python train.py --n_head=3 --vocab_size=4096 --activation="gelu" --positions="rope" --tie_embeddings=false --init_std_qkv=0.0471 --lr_mult_up=1.43 --beta1=0.95 --schedule="wsd" --batch_tokens=32768 --train_tokens=108100000 --steps=3299 --dataset="wikipedia_en"
Each number is 128 + 24 x the weight over its row's rms, rounded and kept within 0 to 255. Layers, rows and columns count from 0. Numbers have three digits each. The size before them is the row's rms in percent of the matrix's.

# q: layer 5 attention query, 192x192, rms 0.121, rows 70-105, columns 0-191
# k: layer 5 attention key, 192x192, rms 0.123, rows 70-105, columns 0-191
q70 110:135108118132120170163117121123141150123128092112137136137145141075178178076127108135163136115152120125159130094143112145100158116143084123121120152134156092138074104137118163134117131137100126125143123130067090135172101169148102159161145107114121118156114131114120136137126136149166151085121121139128114129131116114138150128130146130127117137098169147168163120133134096131159135141144151142090125075107157128081097166137131152153112163161122123089124130100169093071133129102083163122125128173154165120144108100108091159076148105090110157144135120135126163125126133130114164137
k70 112:104155115141123137094108111120130122102094139134106139077125119173120100116133132110124140130116131121070130125128165140119124107165110098167082136097121099121174130153126147085127073111096116130120102108124142122133181127077137164158149152152116115113161137170096155125139069129175143156108097130128129120134145122176100097152121111122114172079124102168177145086108096166148123111107131111111146138127109128154129155117125124142109165152129165108140118100123141129134105111100140173161094112131099111079150102124131106123139143159166121127142190105144121113164134146144112126
q71 108:090136134124117111168119097119127123158114100141147123131170108072118136129128128133140139174163065134110133117162127152122091116158138119173114133141122090150116114100141135143123129142109119134129128095167117141143158163125112154126130162159149147121155127127141124108134108117154116146139061159089135121123093087179158142117137072133187136133125147146151125148134188138133120083118143158139131117097146162093078131113140123124136133158092133136096111062160118108138127149191124140100131096124143131108120054104138098126123147121100121137107103157125090126122100150117153123
k71 107:155105149102152157133137165141138111124144103107181124117154130127137150152119079105128122110129166182169104151126081120089128102120126162098130115154164137089133178154172117136126147125122150140132149100084115135113094106135118116117127120136129142117147144104151145163095133141088142124159169156172135169111114142155143112118112126126121137113153145115101117161145157095141129108152101134091141131126166119076116142128142104102140139127115115136149137112091158103111120109130108140085156163105174128152114156117067188131132149148122109126115054127136170119092084147121104098
q72 093:131116143131124140150133140104137114138122157114083156136084175118118149154118120146101138091130180159148109083124127116085167127150103126119133113139115111128089107110161130177139151118095136065141093112115159151121117155158137106099129118155144135119107120109173093124123133152096086138168129108159127131127107167090141151099135146139089117128146097106109121156155123145127093168156120106152075109111120094132105185137113144156124133123110071166088117151122162137129156176136118124109142131136137121157138165070085122114132108140094148156128123103118142125176145095101132147
k72 127:108185105146137154115117110137131128121138127130116121125136139138120086112147102138130120109130104122051112112123139111149124121132126087155084152068122113124168105112166099083129092119088112128083115135102170125149176149110119160126140122141105102121127153144099131145131135113152131149117136142122140127126087122133124116148113121122093169075081143184168158111128123114139131147132168147075102109178145139132151125136151105150105127119127146118150123126151098082164094104115193131168099101148131138147122115132136128109117128134130154128150224154148130126144126141150154136
q73 086:141146145121116169145136158137142072126120136103142141126124099106143135076175130118124132105098111161158143084128156100152150145163082124173075091106143106099129096124167100122131138137117116103123142135131112123156138181165044154141121112117159097139112121138146140158129122117128137132128093122138117104174121142155144098112161116138122127095113161150140106112100106154159141091116180133111151119161147122092121133156140102170087145173126138112100155108129124070127102104133148105149135169162166115130099109122141132121155114116133142145090136153125115083135100131162144116
k73 090:106160146143161113152121103120102128112147114141099177138124109111129098116098193158159110133133091156123157125118190121108122149163109087125122108122118142135142139114137136114131138120125119104165120126104127133128107111112139100093093107120110166168118171163114147098114105161147096136101150094129086079122107147143120122135109113114099148109121141140117134113110133139095132126142133131142115126133107141119122158138122131123115087087151146124122120126121120162136136146100178147107122094112162183099155110148118084113142156169134164117129247128150112106145120123172176106
q74 095:143116145137134138100106122165135121149170128112134165117153152119156138108139104115165098112113110098126139114132123107108130127099112121131096135091152101128112158117143157142153112098077109140158146126121147129140134119128121114127091112125115115109039143130123141101121116086103145124105088191108137072133131145119063140094119135082118134131126144089134078146148174140145073157156131154165139100118156092163141111134141122129114157163167164173158164135110073129128150156127149130103122148123140123164107111122159108143151093115107102133136138123157131124164109121135178155
k74 090:130125089128086081164107142142123112113166118110130167130093113150153098115129182149152136110141088122146177161123149160125089108130127137156104142089136126094119103103122117130094129124129102109171140092163105108101150151110152152151121123140099161144150099137113112104144135143134129113149114138152131141140158180099154120139148119140142137138101151102161117142149097151097124100129140063109109102143134139077122168109104150114091166147109123123077187162113145144132162079117153150100142124125121088141171116125121144093092165095147144145134107104102128108101143153127153151
q75 087:172084105097115080151117118171158091109114118130126131110133079087148067120107132118139104126114109141149110199140100110141108138137123155107095108125112087102144118135137170149111140126132150184119136138143159131136109141085112148179139108109150099155134133121152119177122097102136137094139189127166125114107133107149147130174100101085147080112158171106113126120117157129150140152081118110140152134141181129105115125144125105118110095157184110107145138135129132120124116129112134148136174135117164133126112120126127105109126155124102076151141131120136120147124112168154152104
k75 089:115148130156128107164148127122133097093120117116116100119166123128078146130147143145148109138146122154143093158090108148157068173102108113092116129141171102127121102124110155111100091111119119173121078149151129163128128102107110114105105154121114121129097102158120107127126133126129183110136071124192130146151115163172127125112124155183124152120109118138150162103130127129124141111171142107095142137127145106152134134110181150150177104134110113135127154106159138165139118107102092129106087139115087131081106131140143141122165109138138174099094152128084156157141119109103109150
q76 089:130141083115147165113129115161111078100133152132100139155120160153129129160139098151123133104144159126124113094106132118144162096110081162140131157085154134099112115152151125120131150131144156122117121141130153168148094180144126099132118141182123102116131108105132135126121110166142150088185093126117129099106176139148126099084121137136125165105116095133153133141113097117084138165089129117155121114121105107126175106183129166113190126135149136080123096114147122164125085148102087125130138189103147147139136120081145118112085133145111136149146156129120121104116119101147120112
k76 088:123109105153143130111132147087122158118147153109154147119131099128143149136118160056158136109137104113107126132193117152103135109148171146101084096122120114127165138125115116134123128133145109119127124107122074107128160126136134081124112142109146103121104152160107175154110102091148152127108148139111135124073153098142104118138125105114114151115189136132115133122161114167149148141143104123125158095135090170108100162089133169128109141143117132170090101130103139131132122086144156176123119128085121101147150156150128113094174112176103073133116162131097124116156129156171133110
q77 091:116119146097127100190121134106101167140100098139133140153107150104142173148110092113145154110172116111160140109118139151143047165153102122174124144099133127103144123144123137135089102130141089081125130117145042096161139108143115155114103133083153120115156104117135120091117145142119110138125124106111146116130111123122124140123133105118169112111162120100111159133171061120129135146088134104108159114135121178077086143152107128150140086124132131111145083136103110123111135130143120154165110155175115133111139142139115113114116134128113129146118152148158153162145146143092146118
k77 086:146125192154160115118100112121137143103122150104144141093146097159127108126108136081130136126129129180108111153128103090091123140070112160115133124190133109130204142118116132124113132171117166139140132135161159129161118123094138128127147089115105142168162135154118114195136122063112158074140127148099087133118125115087146151120140115120159118140128179106148138121090103098118097115125131110125117117126137119137104137126150143128139082096099144154136133136134117137139112125091116155146119167064138166115136118098155088137185102131154122121130135124131121128127136122099143108
q78 090:133141109133171153123153088093160150070124123155086142121095114198133147110108156126113119114154165132104113176132166111130159129126114156147096155112146115105172128201132111114099104169142134121114119138159109104131106126113092114091155118085077154107199097154122135080107151092097143150111136118141157106109092145137115108131129141181140158139097132096135125105119118134161135113087134133105125138092143115125115157148111098151148117128130158106113177111115121130125167153097149105135131178161120114112140123145112115115118133113132129109157098125106110113120140125149145148
k78 086:102117146123184141116123116173088164101150122112162185115150110128118139120128164121089120121098083101124137126141152116112149116162130134129144116148134121147091067089142126111180144166132108069148117123106132122104166166099102121177110108107123119150170153135138111101147119108186111124134092118127159109167157115147148125136140110098146092112160119138141131123125124116110163111131149092124116130104103138137154142132178140103127127130172129136129135132133093133102114133094157124134124138114160147144095147062129117124092102113145133119172164120162113182081150095120152127
q79 089:113156115113141131122176092083139100137148156150144099085142045130177097125091122125094129134110121162164145117146127142091119141137140128121128111100112120065144164142109109100134132141121162170144167130074130184129129127099122131136153129130133127128097140144094118096100136105118070109150131119167120091149165109128118132102153133141157143134141088112149152123173129134148126138135077140117170118125122175117129136119119138168139130080132115097144118095127137137155124147125134135114134143130142140185153137142109099139167131132084105117090118096168120147156131139140147072
k79 096:101125131122115121126141164133128134133073151131128155164138148131134095113137152085171111084152134147149155168115142115152131129149110132131131129184138088095108103135068144133110117139161111124155143143141105153079136131142113118140135097166138158155145142124142124168127098158135143154143125129148113155076127112135125093149070135144108062112139159110115104076096127100115151154146159150128121126130109098144110134132153072125124145102121092102138157103149108126151131175106117124139137105083142134109155120081167145131115121114170154097090171100134118141095119183106128117
q80 095:131124120091092126131148141113175182150129101100168129106136099132137167085130122136119118111140130166144122152132164105130120089120136139152128108170159094167092088098130152119135154133112114139139146073152131166126096133115140155147153142123141143117155088120129112120147121168126144149168099124185183137155129112143135123132100174099121157131066122126149194126133094145104126121116106126131107152142114162131153112101129144153111115155119145154162073101131150159119124131115139143091126151118122100095126137137086133140164124104072108110168077106121126141129100110085140123
k80 088:086137112149108153123145102104135183131139163087123135088140186124114127137141141111128170151125140138124074127144124143168166138132102131147128134104145168107154110119132133138089156124137178083110124124146146146129130126115123111123156114150111112135096133111090147141168131103148113152148094132082137083133105110110106147104166122168142104142092175149121158134155118083159140113096149136114148101116149142143114070115144135137138185177143118122124138132132113099142140118138144094151102129121139124123097088066100148088135120108104113119138129140082126163181154169118089133
q81 093:155102110125105111138104142137108123115130088128178129129151157154130122126134131109134149172171148128130136112084125122152104112130081100061128175158124142161116113127136065158105138124136119132129128096132113134116123124137111116194123133126155155113128136165131115133110144135169170148119140169150132161089078126155132149117133137099125110124118131145147110148167074125124156108087150095114114107126119140119166131091145128125101141115098102134166116105126118115134118082094104118126176143120190163156147092160128086140095131095133119166139065088145136140137117091105128110
k81 090:111135132112144154122081118167071110092110125106119079118139158111101115114111108075138103106131138093147110145132108092107169117134155129119103107149145164160118121123091140094125139099119189138122115139176115156142140081155152146127170106149148131159133097121152162141136162125130157137146121122122136152126164164108115104120122090137138130079135152137161152140120121103155149116133165114147141107110141144166111116115097123151111099128132051133100104157139103181139127097148143151124116153109081123116090137131144181118166100114148113159133150132104123151124171102166156119
q82 094:072138160154060116160101110122181114103122128143133070093121153155131107113080105177122141180113170105144096120143135140129128140135157115125101111139140106143148132147098153125098092127101134109182112137132138115111127105142161124141121116173132113133110112159117087137131122142093141088135112162092076092124102143100108162133114106053140108111110120166111143130080108115134152158130106150081115144141111112124149128104136100107132140148139147104179146131128129167107139156153138133123170153161135173115161148157150124129124132121149138131129137126151169143101145121114139130
k82 095:119105138120102132121135170177136151126109114107121099134124139114143117135122135214103140112139159151111173140125118094141133103110137139119165126138115148119111150110129152096124137197143117141107166120070123083105149116154114151179135157148163105123120139087161131135133127110106123145174147103140113146056106136087145132142135094171113092136162116142121128110115138129143141164162111117140097145121123090117111149127139129146115165086106130137112075151152156141148122100118117134132127094118108105131111096139072101145131115106097134124195112120085104110105127114090142148
q83 092:103094164123123119121144093116127142131124148135122101127112099092079119133148093102147108133091115115102132155124163131111132155140090149110141174134117091140176123134106133147115137081145133116099099101116155136130177099104142145089100126109146140159149167147129112085172169166128137123146131112147082127127188122160104108108126111179175128130118119104131110143124101095180140167147121136153106149152143112090165148149123113127139093109144168105119134123119100141171156114142135097121073134114118104102123141124130108161118177140146155104138127137110112131166198115125129157
k83 094:114188128096159127138159078079123120140135100165116175106131143106137156133137148104094140099116137090157122148109099140112134178103156163139137114132101121105148115156131152102118142133156086137125118098115116130118136152154073120107128172122143147109142173117168147119128161104129150131137147136094151162167132141080128137123161103132144117130150139156101140143115116139165153153071143190089117163158134122152130129106115115106133093078119083120156122123084168115114155111133089123139140139124122109128098168109127085121083115131141124132132173117159132120152081114127108111
q84 086:121140109107083116120099145136113114141115108143125138103109106200135108150194147110099111141147113101123111122107113134129135124144149135126085092117080108131152111130107171112100154127151099157071157099116143124169107138139155150151133101134178154153097134131149108105133113146143154160112146150098105123094126126136162108150141124164088128147116143178173134153116123093115110131128101092142124118104157135153142143074163159133093143135133154132160118153124114135124114103110153167176130086106107136091172132103126083129147148163120108117164105168126129166129103121138118080
k84 085:136116104118152109110123129064112102131162121125146100160097156084117112080147145155138109125115155112146106150116158092116145164113140119117151121163163150123094130093136156114087131101117122168114125142109116119089087140126095098130137130144139091141101106104152130124111123134137083150125107103121137135150133133168147130144116095138176131140137068139049099103083137137142108152080090126130117130122128086159161144148108131106106133142172176146110120133135109149174141124157100122134131120111179139141149123126131125133140099118161129140109151180091135144151183168108145118
q85 098:091095132070104148115146169120128117112110133137151087142111139123115135119145119136154133122139145138149119128111153155133143100109092135102095131086103099123121148069124149142117132125132155074133128169139134161098125132116115112134142124117136118127148155124137133124195109134133155093082155131140136143154135124147167159132104124095149138111158140149053142103139096116092105143145124115104119114144086160139174090118120093161122140124140124106097134129099089134129133142135195121161138170122143087125136121146111136111126079156181094151132165160173127169085117137084102128
k85 094:139139097177094105120099134123122138121141167185149107170101110090131155132067092101146130104125097097136169154126124122161124109144154130141134122133132114126151097147122151122112075115104166119109131113117141104158138127158171154089137131135115124115104123174068144157149136105197123133128143102118106121115166159113101118134154128152145111167103140109097131155111103167142121158089125156143094127136125095166111112091149119120121184127104118158146144118135159152126137140097081118153128140127076168126104132177120117150140098139089101108129106121115127154125118129085133144
q86 097:108091131143114104173162069096139175186100102129174163095117092133134136162109092143139117166136155102107107159118147121118131132146166113149104095160108115100150103152119077132141098124169113114117098133151167132115097146098166117103120098152121130126134127136139120154120137137152144137121123110152187103099147149131120135141092133122121146080120136151131126132137145077122150132166109139131108148127150098143142162095136162089118149153115107117105095108096097128171141101136110121138148145107074175114146122139139140138103125144138128098131113135130105153071125156132068097
k86 091:132121111114133152117159144160116147086121154135113142130141138162133081115143135079132127086121123157132099089157167093185117112168100089100165105102108148131099106108175096115134084103155100186123127096130135113139172111140123157155127137068130103113118112126139135104152134124155135120176128104169118139118108107121165163134135093175150076098138114137095147085116148103167151116167122151134102109198110137162142118145128141115118128132094087132115104124139159126134126148179126109137169135106132141134109135087115132150106115146126116157142110124117127139147125135138118165
q87 093:135121129125151144118101175079157102134117149136090142105118153148094128106126082112153110169126125115161085137105109178131106116151089139097161127147134118162116134162133147127154128124123154140125121140165141132098135116179126098130125130123099169094127159111121097154123148135160096109089105149165208131098096130126126091147089124168081119117122135137165131104153111128134163147156122164149138125147131140124079100155122101163116120112131082165137106148084119134139057147120125130155150125126103142148091119132137095092118120129121111134105128143100107080171118124110137156
k87 087:163151153119137128165147125150111118151150130124138096159118113168121130148162133108129136100142138127124187106078086078184157126082123147142121154133148178059099125132094101118104111134116095119138131110099139133164090121070150120136142138118185116146170113127122156102106112138128087130123142108101142108137125092129101110130111128081126145108092131109127122140141134148124077161131124108123098172112135182114129109116160144123149146110175192097126102111150158121138141111116147145118137123140102105151125159159105138136116149127113114109118129102183152159139141147121119167
q88 088:141140103124074139138078143127138174146096095131151122113117138109112161138160138172169127153117142136113132100135108097126109114127133113124131119131158071117149160120087109133090167138129138149167102141109110150195147093158127133116119138133113153143122125118140146134132091169080106118120133129145132116127116126129136112100154084145140111135167105136159107088165136135118075114158131114136090126127163161107110073170141184116160155096167099103095148113159108123133104148094131090161133121101163138137146143111126087108172146108106124146146109104119142109112178124113098144
k88 086:102145110140145093166159122215155128137159125147098144126148151124138099127130149111133110168095160117136125115105076122073087152143145140139128118109140150096124111149176127130111089117106147127094114134138121140127132125119136163174083119127094121112103122177112086146108108139057124125164143115106162120087106081126100132153142123124148140108096139071163172111097147139156136129129152118090188118125107084135122151097117117163084153135134133127147125133110110124095108148136128131134120127130135096122138158153138137112134096109134154165150141145145171159138111121144101149
q89 091:129132129132135121142131147179113096126161145143156142102128149111130091142117147146117099186057123083093111140130129180137173093153130135101102143124133138095170142148147121124110083132109120143095154146072136109109117110087125150132135187139106138071112152154139144109161170144118147116132123102119152119102070132117173132120108158103142119081135146083100124126145114071124151132152132105136145135119092094139146125135114140147161142168128106128123113169176147143107159146134150140151110111107089123125090130123144151132115111090149158117098145150102157154109111150129123130
k89 088:139133103085153084099157098125116101097106120153096135075111123170151142132091117117139095108161102153140108141125119132146114167114122152092189150074179124153118141178092104075113147139106144138160114132112127134154153126153147137136115118101134123130138126136159124149105120130150134152131102142147099151078133146139120144164100084077118125148103120151082157166130157139120125114121076134088104140126118125109122138150141168118112121122138144125153090101106105140166097156109120118161141126137081119154167098140122133136129127159135094119154086116133079160133159108152143156
q90 088:128159152122112122153111138160112098108160107159121160111115088140141146107136154163085081149123134126106080120111154155132127167101114151109145174133118156129129158125077090126131136137096175101107097135148090092089183132103108103129095127145117164094146128145148158183128129094141104132138132103155125168134094107080123142145094108111159117145130136148151094138168134098106146121155131173087142140150117169111095085122119128135121158104110125114139103082127116149151161145116135085134108093135117119098131099167131157151110150149144127135126090161115138139099098131151106129
k90 092:122119160103115103123110138124107111166097135125140080155149157145140102141102103153135135136158112169102151134122128125144130136149147111126160123121119126128116166152153116108151135086142109125187071126115192135147140131190123131106138113100103139103156139150096158075147141143107146136128098078115120129117147127075127146122163128103114100103126167123137066166105125139122159131134138149106164074118143128110169146113107122128089090159130109133145149130157122119124085096141124156098112142141130105138144100114151182112145113092133140094107132161186110124119137091094128166
q91 088:110149112088118131148070104092127132121119137078130172091089096155094099123176163087137131164155132155082117107155153106151149162149125147151143135140118166155134138160136084129144132129168172142129115091128135131140105147160136148141089121148136137136103115116119166108123113161055112152115140169150136176136141094117094124092119130135116108124138120112114139117120116131144111095153094151101120127117143125119150121146160141136173172110184112138131145132145113167149127102183131115108110130145108120184146118153126117115119150147110110152120100139144169085121121109136096096
k91 088:166113113113099134148128105112106155128138122106129145156137124058085142141074136128112121101131121150098160136111098114116150109160134131148148129130157128153119134066125141174155141112118150119147146093093140096158136137158086134135169116087138136122142151085151099099123107137079115081116105129158093107111103094130143123127154154115162120127103124129143162097128186160113115171140163105106147153146098092150082136120143149125181120174117102123077103122130129154151127163136137167101139153101152096124119131120156106095127141120124130143137130121129145152106152116138189153
q92 092:090100124094101120154147142107108160101145167127141154099121107151143149090142115168144121128125138149159096105177144114059127126138126115114154149111117133145114117165166136154138150106125186100132132120118136139112176148116056142182136145148115133121162146090174129126127132141149116096136113100121158129129155110120130087126143125144146097139163074145130141108139132125127106127102161130098137125137143132120087123108099124118079156097094128156132095120111117095172193133133152152091137124114117125116127159117111122113123158101161122174089089151130095122145122177094146112
k92 092:137075112143131168201095130115127136165116120147141098147127174070090106155161102130115167099159114094147106138111111131175127096118108095119134120127132086076125145159114135115136088149120134130107127088125142076099116147163189140147152094121146134096162170149133109139122124121128155137119135164112129122107131161100132138134094122117121077110123180136140127125103129099117146081095119170135102126121179152108164130101133115077128142136115166139125162141151130147130099135122121123149129113095124134157094145118155131107121094126129123113113178151155118149104138147136114149
q93 094:118137143123130145163128150132131110101144141162132101161171185123093129095125149099116151116108146146153113138165107145129103169123096117121144116114134121082113134153092108180120081128115158111124117122098125156120112113122084176100145145133108141147113163097183105136083184151167095163076163144144113070129130127115139151095135096126108136105107109152105093147119132119124155109148114117107121109099162131136144112090143151147140145136146139128141129119115151119124143104162117066137136136151107107142099157090117153095131098122134116146121192143128113150190129122126135156
k93 090:124123146134125134154140124130145123131115139148105128130081148155122111106141112123128100132149165083107126126077123113110155101164099140103122113118115139151133145136099106116120116127138109149138171151104151126121164141115122143126114093074150151137150132166129165144069099117152123109128153182113118158101141182137174118149106105121135157162120108111163135121107143115137161121139105140119093134154074123150166151134138131140148160162122097139170109161128153088145133101109109174163130132093113159073100111148133097160101112108065102105130083135160120191119134132165147099
q94 092:113140150124145148157142117128154118092098131118161120118101117137135105090155116170105119122113108099144164132130075145140149130139142134160169152145141115146131102123140137155137184172111118127168131140111136098124091157158125147106090088134092118168154123137109129152095131147112124141122137125157108179122160134084134101178156113095146128117135090150107108142125128123114143083125095104094119115142129144133153119071150103122115167107155127115169109172132120168107124088143116095113101122156123165125142124138166130134139137086174191140084091115135082118140090104139105096
k94 087:101103127113082122113132167133132132145141096103120103130188143099116092123085143137130131128129186143107121130112094127143128163122114129161099118136069155189110134143098116100120119129157144117148146108124145127131124109146094107157132146133129157121149133153140113099119112161112077154136175136099093128159092141096142101116128102138100124135119157152131128119109144121158144112221146146177134122159159097132127155143131128107120092165118142135152109109138096126131113170120111111121194141142143167120142137110097103090159140159112132130092138099098154131178130094098149145
q95 089:124161127136147150128140106154112147104134078104150111105166148139168120107107097144156108167134095140126074110087106143110114123106162151134096110112074162115110116079114163133142129139142149129153154102118111103125065134112147118118163135097122165118126118153120108160124128112143105118120126139146135154148129172138107143085155133165074100156150167169103070130148119116168103125112129128117129116129153158100147153116125089145140155119130097113129136099119109173139104114132141193152115093128164148145151150115093160109153107126109105140124138109080112165155168158131122126
k95 086:093086148151087120172170151141108085118124102132113125146123161174128114133149083157156162132133120170119136095091124143124129112126145135099127111135111117162129117102107127128115100123131125146138103096110131196085147104132152133119116121170142101093101139138156116139138108141113151120120097097113136091177150130160120111174155148101192115060128134128153118160102132169124092127128152139142196120096137123163125090148154100144121146130137162167132113096123143099135138111127120105130127123109089115150139107084152128155130142097167113100130170130082131148111137111105137123
q96 085:121118116101120163122081132142168133105110133126068107104141122129136142082130123125107146125123155154164168085088106109153133140107109160152127111122123149135126133129119108128111132147170131151113121121080109163089119149136058075140110113119111121164096125124161129171122138164129117163164133132167144094115138120158131110116115119120180179138120118132142110123158153143146107175111116121145131083116160149071123132168122110152131163127168095143082100131138123135105118145128126150151114161130144131118130155187104157123135066140116124104158126126093144106118157148140107079
k96 088:105088156129125108136125144112117135147158141080122158144118137140102101109118171154155124175123124147131139127155094162143101107154146147136165141111137141150124133129113149158160131128115130126110127110142120127140145094130158073115114117117119131129126123133068145114106109097149162145146102099156139130095128125163138172134055124175132124095171159163148137126115089102128134119117180137120188120158089113125103135087143092133149162158138189135104141094157177130113179107121120115131123128145156125098092086107162092083126130106137126116146139087115136121146110092136150113
q97 083:162100126151130120151125118099126162133107114177123133138126079125115124151122137141132136147129158070142155138152126112138106093169104085127109110100106103132095156186156134123081144160155142088160108133112122086131118122115113141133075108118143137114125117131123129147154135153182159142110181128106134129135128166132153133127154124140116094153084142128119097150127160125151136122168149173119088121127116117148127158171133158097147109083143113129158105129113132118124174143138158128123151177132110090108111118145102137088099136180161167149088115162107094099092101171122119135
k97 081:136151130108179157111144108131167127139126106152112138142104102137133138128154116147136116147144155160124153120164145147119121112087135139130105106106113108151140123164130133122162135081127120153102109067153119122105123177109098124153149156117131114141121150175162111135067136107136153156169125076110114136113146128108138137108115128156172107101100099109099130150102112134106137123106111104112103145188146161121160081109151155111103160117140123149109153180096153111121087173072089080127100116168147133162134112143145080140125100122131111146142094153160108140095103145130115128
q98 088:109113114150090114190182125118145134110101149120110091104140130093092117086102096122140084114164113108147126164140134157101118167190130099129143153083132165125134113134167101126124115109118139105149141129122113181129131135116142143116157098132124151120103159119123151159153122081080157151123111129104126129117114167197135173130143125154125152146113095154129134122104098138105136127129144109155132147142140189169123121146119148115106089119135126126128136149110114109136142154136120101125079160114178106115104125118153100133134142076111122100142165119069156141155106157093140137
k98 094:124155145104141142136175106130130113137133101121107125141145127138181117170187147105104157140069143125135127145121121122083159164157114154128153095130102111121157097126171117123103137160122098119124138108159119149131120169119119161057111135177113148098132108146093173117082117083160172091150145129147111115137111106123093073116155100172084142100112128144152158132127165117151143099086145166126110157112137119139130151120149109110147130113115150148133124124093107129122156141163139117119147120135136130122126122172102136148159135115146063132107113154114091108122155119118091155
q99 093:124138141116149122155145146124179149118116103170104120164145125184124135184142121103093154156104128132094072156138140156140127133121178143122147133084160119091065108109131121137097131115121132133108087120127108144120145139118136161172086115112109135102156138172141102094118095138134125125121117170108119145158135139092173134127138108148159132134142145119111104124139103171103167074126121152141095117157154139124127082142097109113077120115122098120132078149172159156140147111131124105130099124130131098119118084172172127094126143117147087146086166110124145135121133124151148130
k99 092:105126135133163112117132148116120136139105140117127127172093092089150144110136181133170149078164139146162117094122152132152150148093135126091118105179154098143135137112134119113136166101126128112184130179114091090129164163146128158166161117143164125101154088069090123118115117110074101156148136124136074150119086117112139102114123134144154160124142107149134110157140119114106076130153108144099108130109127077108159132135131139107119168151143160134153137154126150132123070148131145141105159108140123136118124156166103125148113124122175119102107140100147137120094129132135156102
q100 086:155091116127149141094117129144139180133157157145118130146109113099171123144113147146096144152149120109122103096110151151091097148115158128085172098095115113148164108074176126174100132110130122109148126124112060118149158126153108179158082089158157148124114096139112166116140134140122125156097156106142135098140106160084108151148115151110072129144122101130097121112129129092097120147138122112113096119121151141107141129173163140132146113153128157161110099109160077114131124166140153135124129117098126173140149127127128155114156113167136103129138129126112110135179112091142121100
k100 088:117094102118103154108108091083116102137133143188107140128126118152155134107151141146122126138113104119087131122140085131106128110085110098132114133134144097090143125129159104131130143118127138130133131146142126111123099147169103055113195118116138113102124124137147120144119152132082115155157152082124124137115144087135131096111137134175124106154127108070129181139133140122139069122112133123099153141161130149157132163107117141112115147121183181144132189134141139118084155130105127150171138135088155130124140091154143148098159127141143109135151184129079121136101149139133166140
q101 097:105065135120147162074089159116122114116141089118128106151131144169135106176134123147139163126154164145119123130139101129135139120172142133180116122106106139118151132078163083085106162143113140097107110119133147123109125104127131117097147108076124102087161160157117143110122143171127140159116115130124153097107095131161119128067100106159114125120126151138203147082131110128142122125091118099124125146159138184140172131104115091123177102118113102139123127134120131161130101117125131120142128124115135155104132121127097129115165124151120136088071118149126120140143173134106133162
k101 098:108119110131146134116094065108134121149114195118138130124134158089117159132165128113124136151105134149110197092090140143138083170152162169120113147126119173140116190124106100122107113145133141106106089096137120150132126168095158153170105087145155147142110137098129121140154101103112103092126161140173154148114146095129120138142148122167091180085164129113083152144133100102149108120131165147157135141118132098149135106132114119128151159108133104152118074138091125111153134124118108142144129130119134158118113125157156145142102128149135136130138142118149116085084119148113109096
q102 092:127140144105112123151124090135105150152086131098113103121171134151135119125142119090148132140088107117135144106162112138080086118138136136123152115076102127116152067156161085120121116080161115160123121131133145134087156099127154151112067145132144168115147141155155132121157152140126105150124113151140147149131146151114116133106117146110128114143104150148156179109165091093094107112117105141150112120083115136122142097121144136094114139136138165097142200099136117152119155092115155157164101112124138152178113126140111134139092147121130185152135119154086100179138127115101131096
k102 094:101147113135136112142149179117131109130162150170093130102196152093141119161130118110145139098114145099158084140109136116149174077115132111131130141115132151156114143151105146150128115134120129087110114070123153119135151129126097104111124121160133129101074109146115122146145090149108144104132102136173081148092121161092127144159134076105190113077149088129127119158126103126162117145133119150099079140119125148163129152115120124132133095136116113145095113147117122133142153141152122078130177114102125092122145139170151122127151141108127099119135144064148133143109129131161159106
q103 091:107118123144124090123160163119138177117110155144134152100120119135143101093161138114145100141119135112132131146120124131105119116080133121123114120144165149118144157117168114123134133139174110135160104194158166151110089093151141155155125101149108125094146095166155141128119141134082151108137141176127158105121141105121077140105124118110143106170155136118155175169117144141132122103132132152075100116132149099112068173138140085113132114114152124143132089153147101113152117116111138116090108115137110127154126138111113144110143084072148142130107123184110076149161154120106169101
k103 088:143092128113144143108098102141138213141174099114141148133124132137105159172132156134089148113144115106093157072115091135177118109141107114171109127143104148114115145129056120124156076123108121155125133135165121093137150117131140108128110138151130137101114131131175133171152155159126111151132140104181128166092149148139134143107146159120156081132111108122127095128102182112120135069168127133140104146104109129123108126102114133133155153100113110112146142108084138110127134130118136123154156109143105133119072120106151124114117150087084131165152119096148124134150112105130151135
q104 091:142159148130112131144132128135098135096132140142108144128122156189094199150118157144117102121131152123165145100147172123115155143130154140110142168145118119142134099114080125139159156135113118133100119130116125148138099119081121100116120106097122148147098092081156108138118096150135139151172133083128127136124096128095106126099140151150103179118114129060134129138132149123113091107094135129141134141104117151100141142137181131111136102134107131120128071120138097145176119157147150138092113116170097131142097105153103121111164145154137142112143159094121140142152184103103057123
k104 090:119133157113111101091131137153134132150133128084140147130118138101106146110115114110088150124143094141089122138152123109132142137112132146118160119123147110182153143134195086127125087140134126110120170125138139153117115114121139129127110119135179108145119133062137120109123073150178158109133110083067105106158158100129128154111143120116121142107136116128141117112171158154132109126122100160170157081127119130123135079193065110104129149132112162127126149150113154137171146155099161135153131153122162109154130148081124133113119100110140104104150184121135113143121140174131153099
q105 090:117151136138117124141161142159120097125146125113108174139115133137151108091105145129100114153124079117090152127096103145108156129178155106122093143126121133147132160150184116118096154152161141162111072136088109092164108144067103094117106140139133104146141122131142123146143117102127149116125106098101173172097133093127114158104133058102078176134174130133112147104157099116079111151110126093127177137100104100160146134159141133133120137135162125104148127132134131121145105134138122118117115159112109172093100107123124136139157117129164115131145101095165143105149137099155138134
k105 089:149110078117094099106123126154123105131137126141103130124098099115150143139159149134094121141132181128144177119149118131159102101100087136168164133096157131131107160120111138142116131125145118139136130124116098106117148103170133101167108126190131155141179136121137118140121126134191128158147139123132114084111156122100132107115127116119108126118117139131153086155122135113114137125114090114099116111133114130102091169129131168079132077164140117147101088094174095110123113189104130146138125117133144134115165108145092170178119150138121125160091156131060166134102094160146122125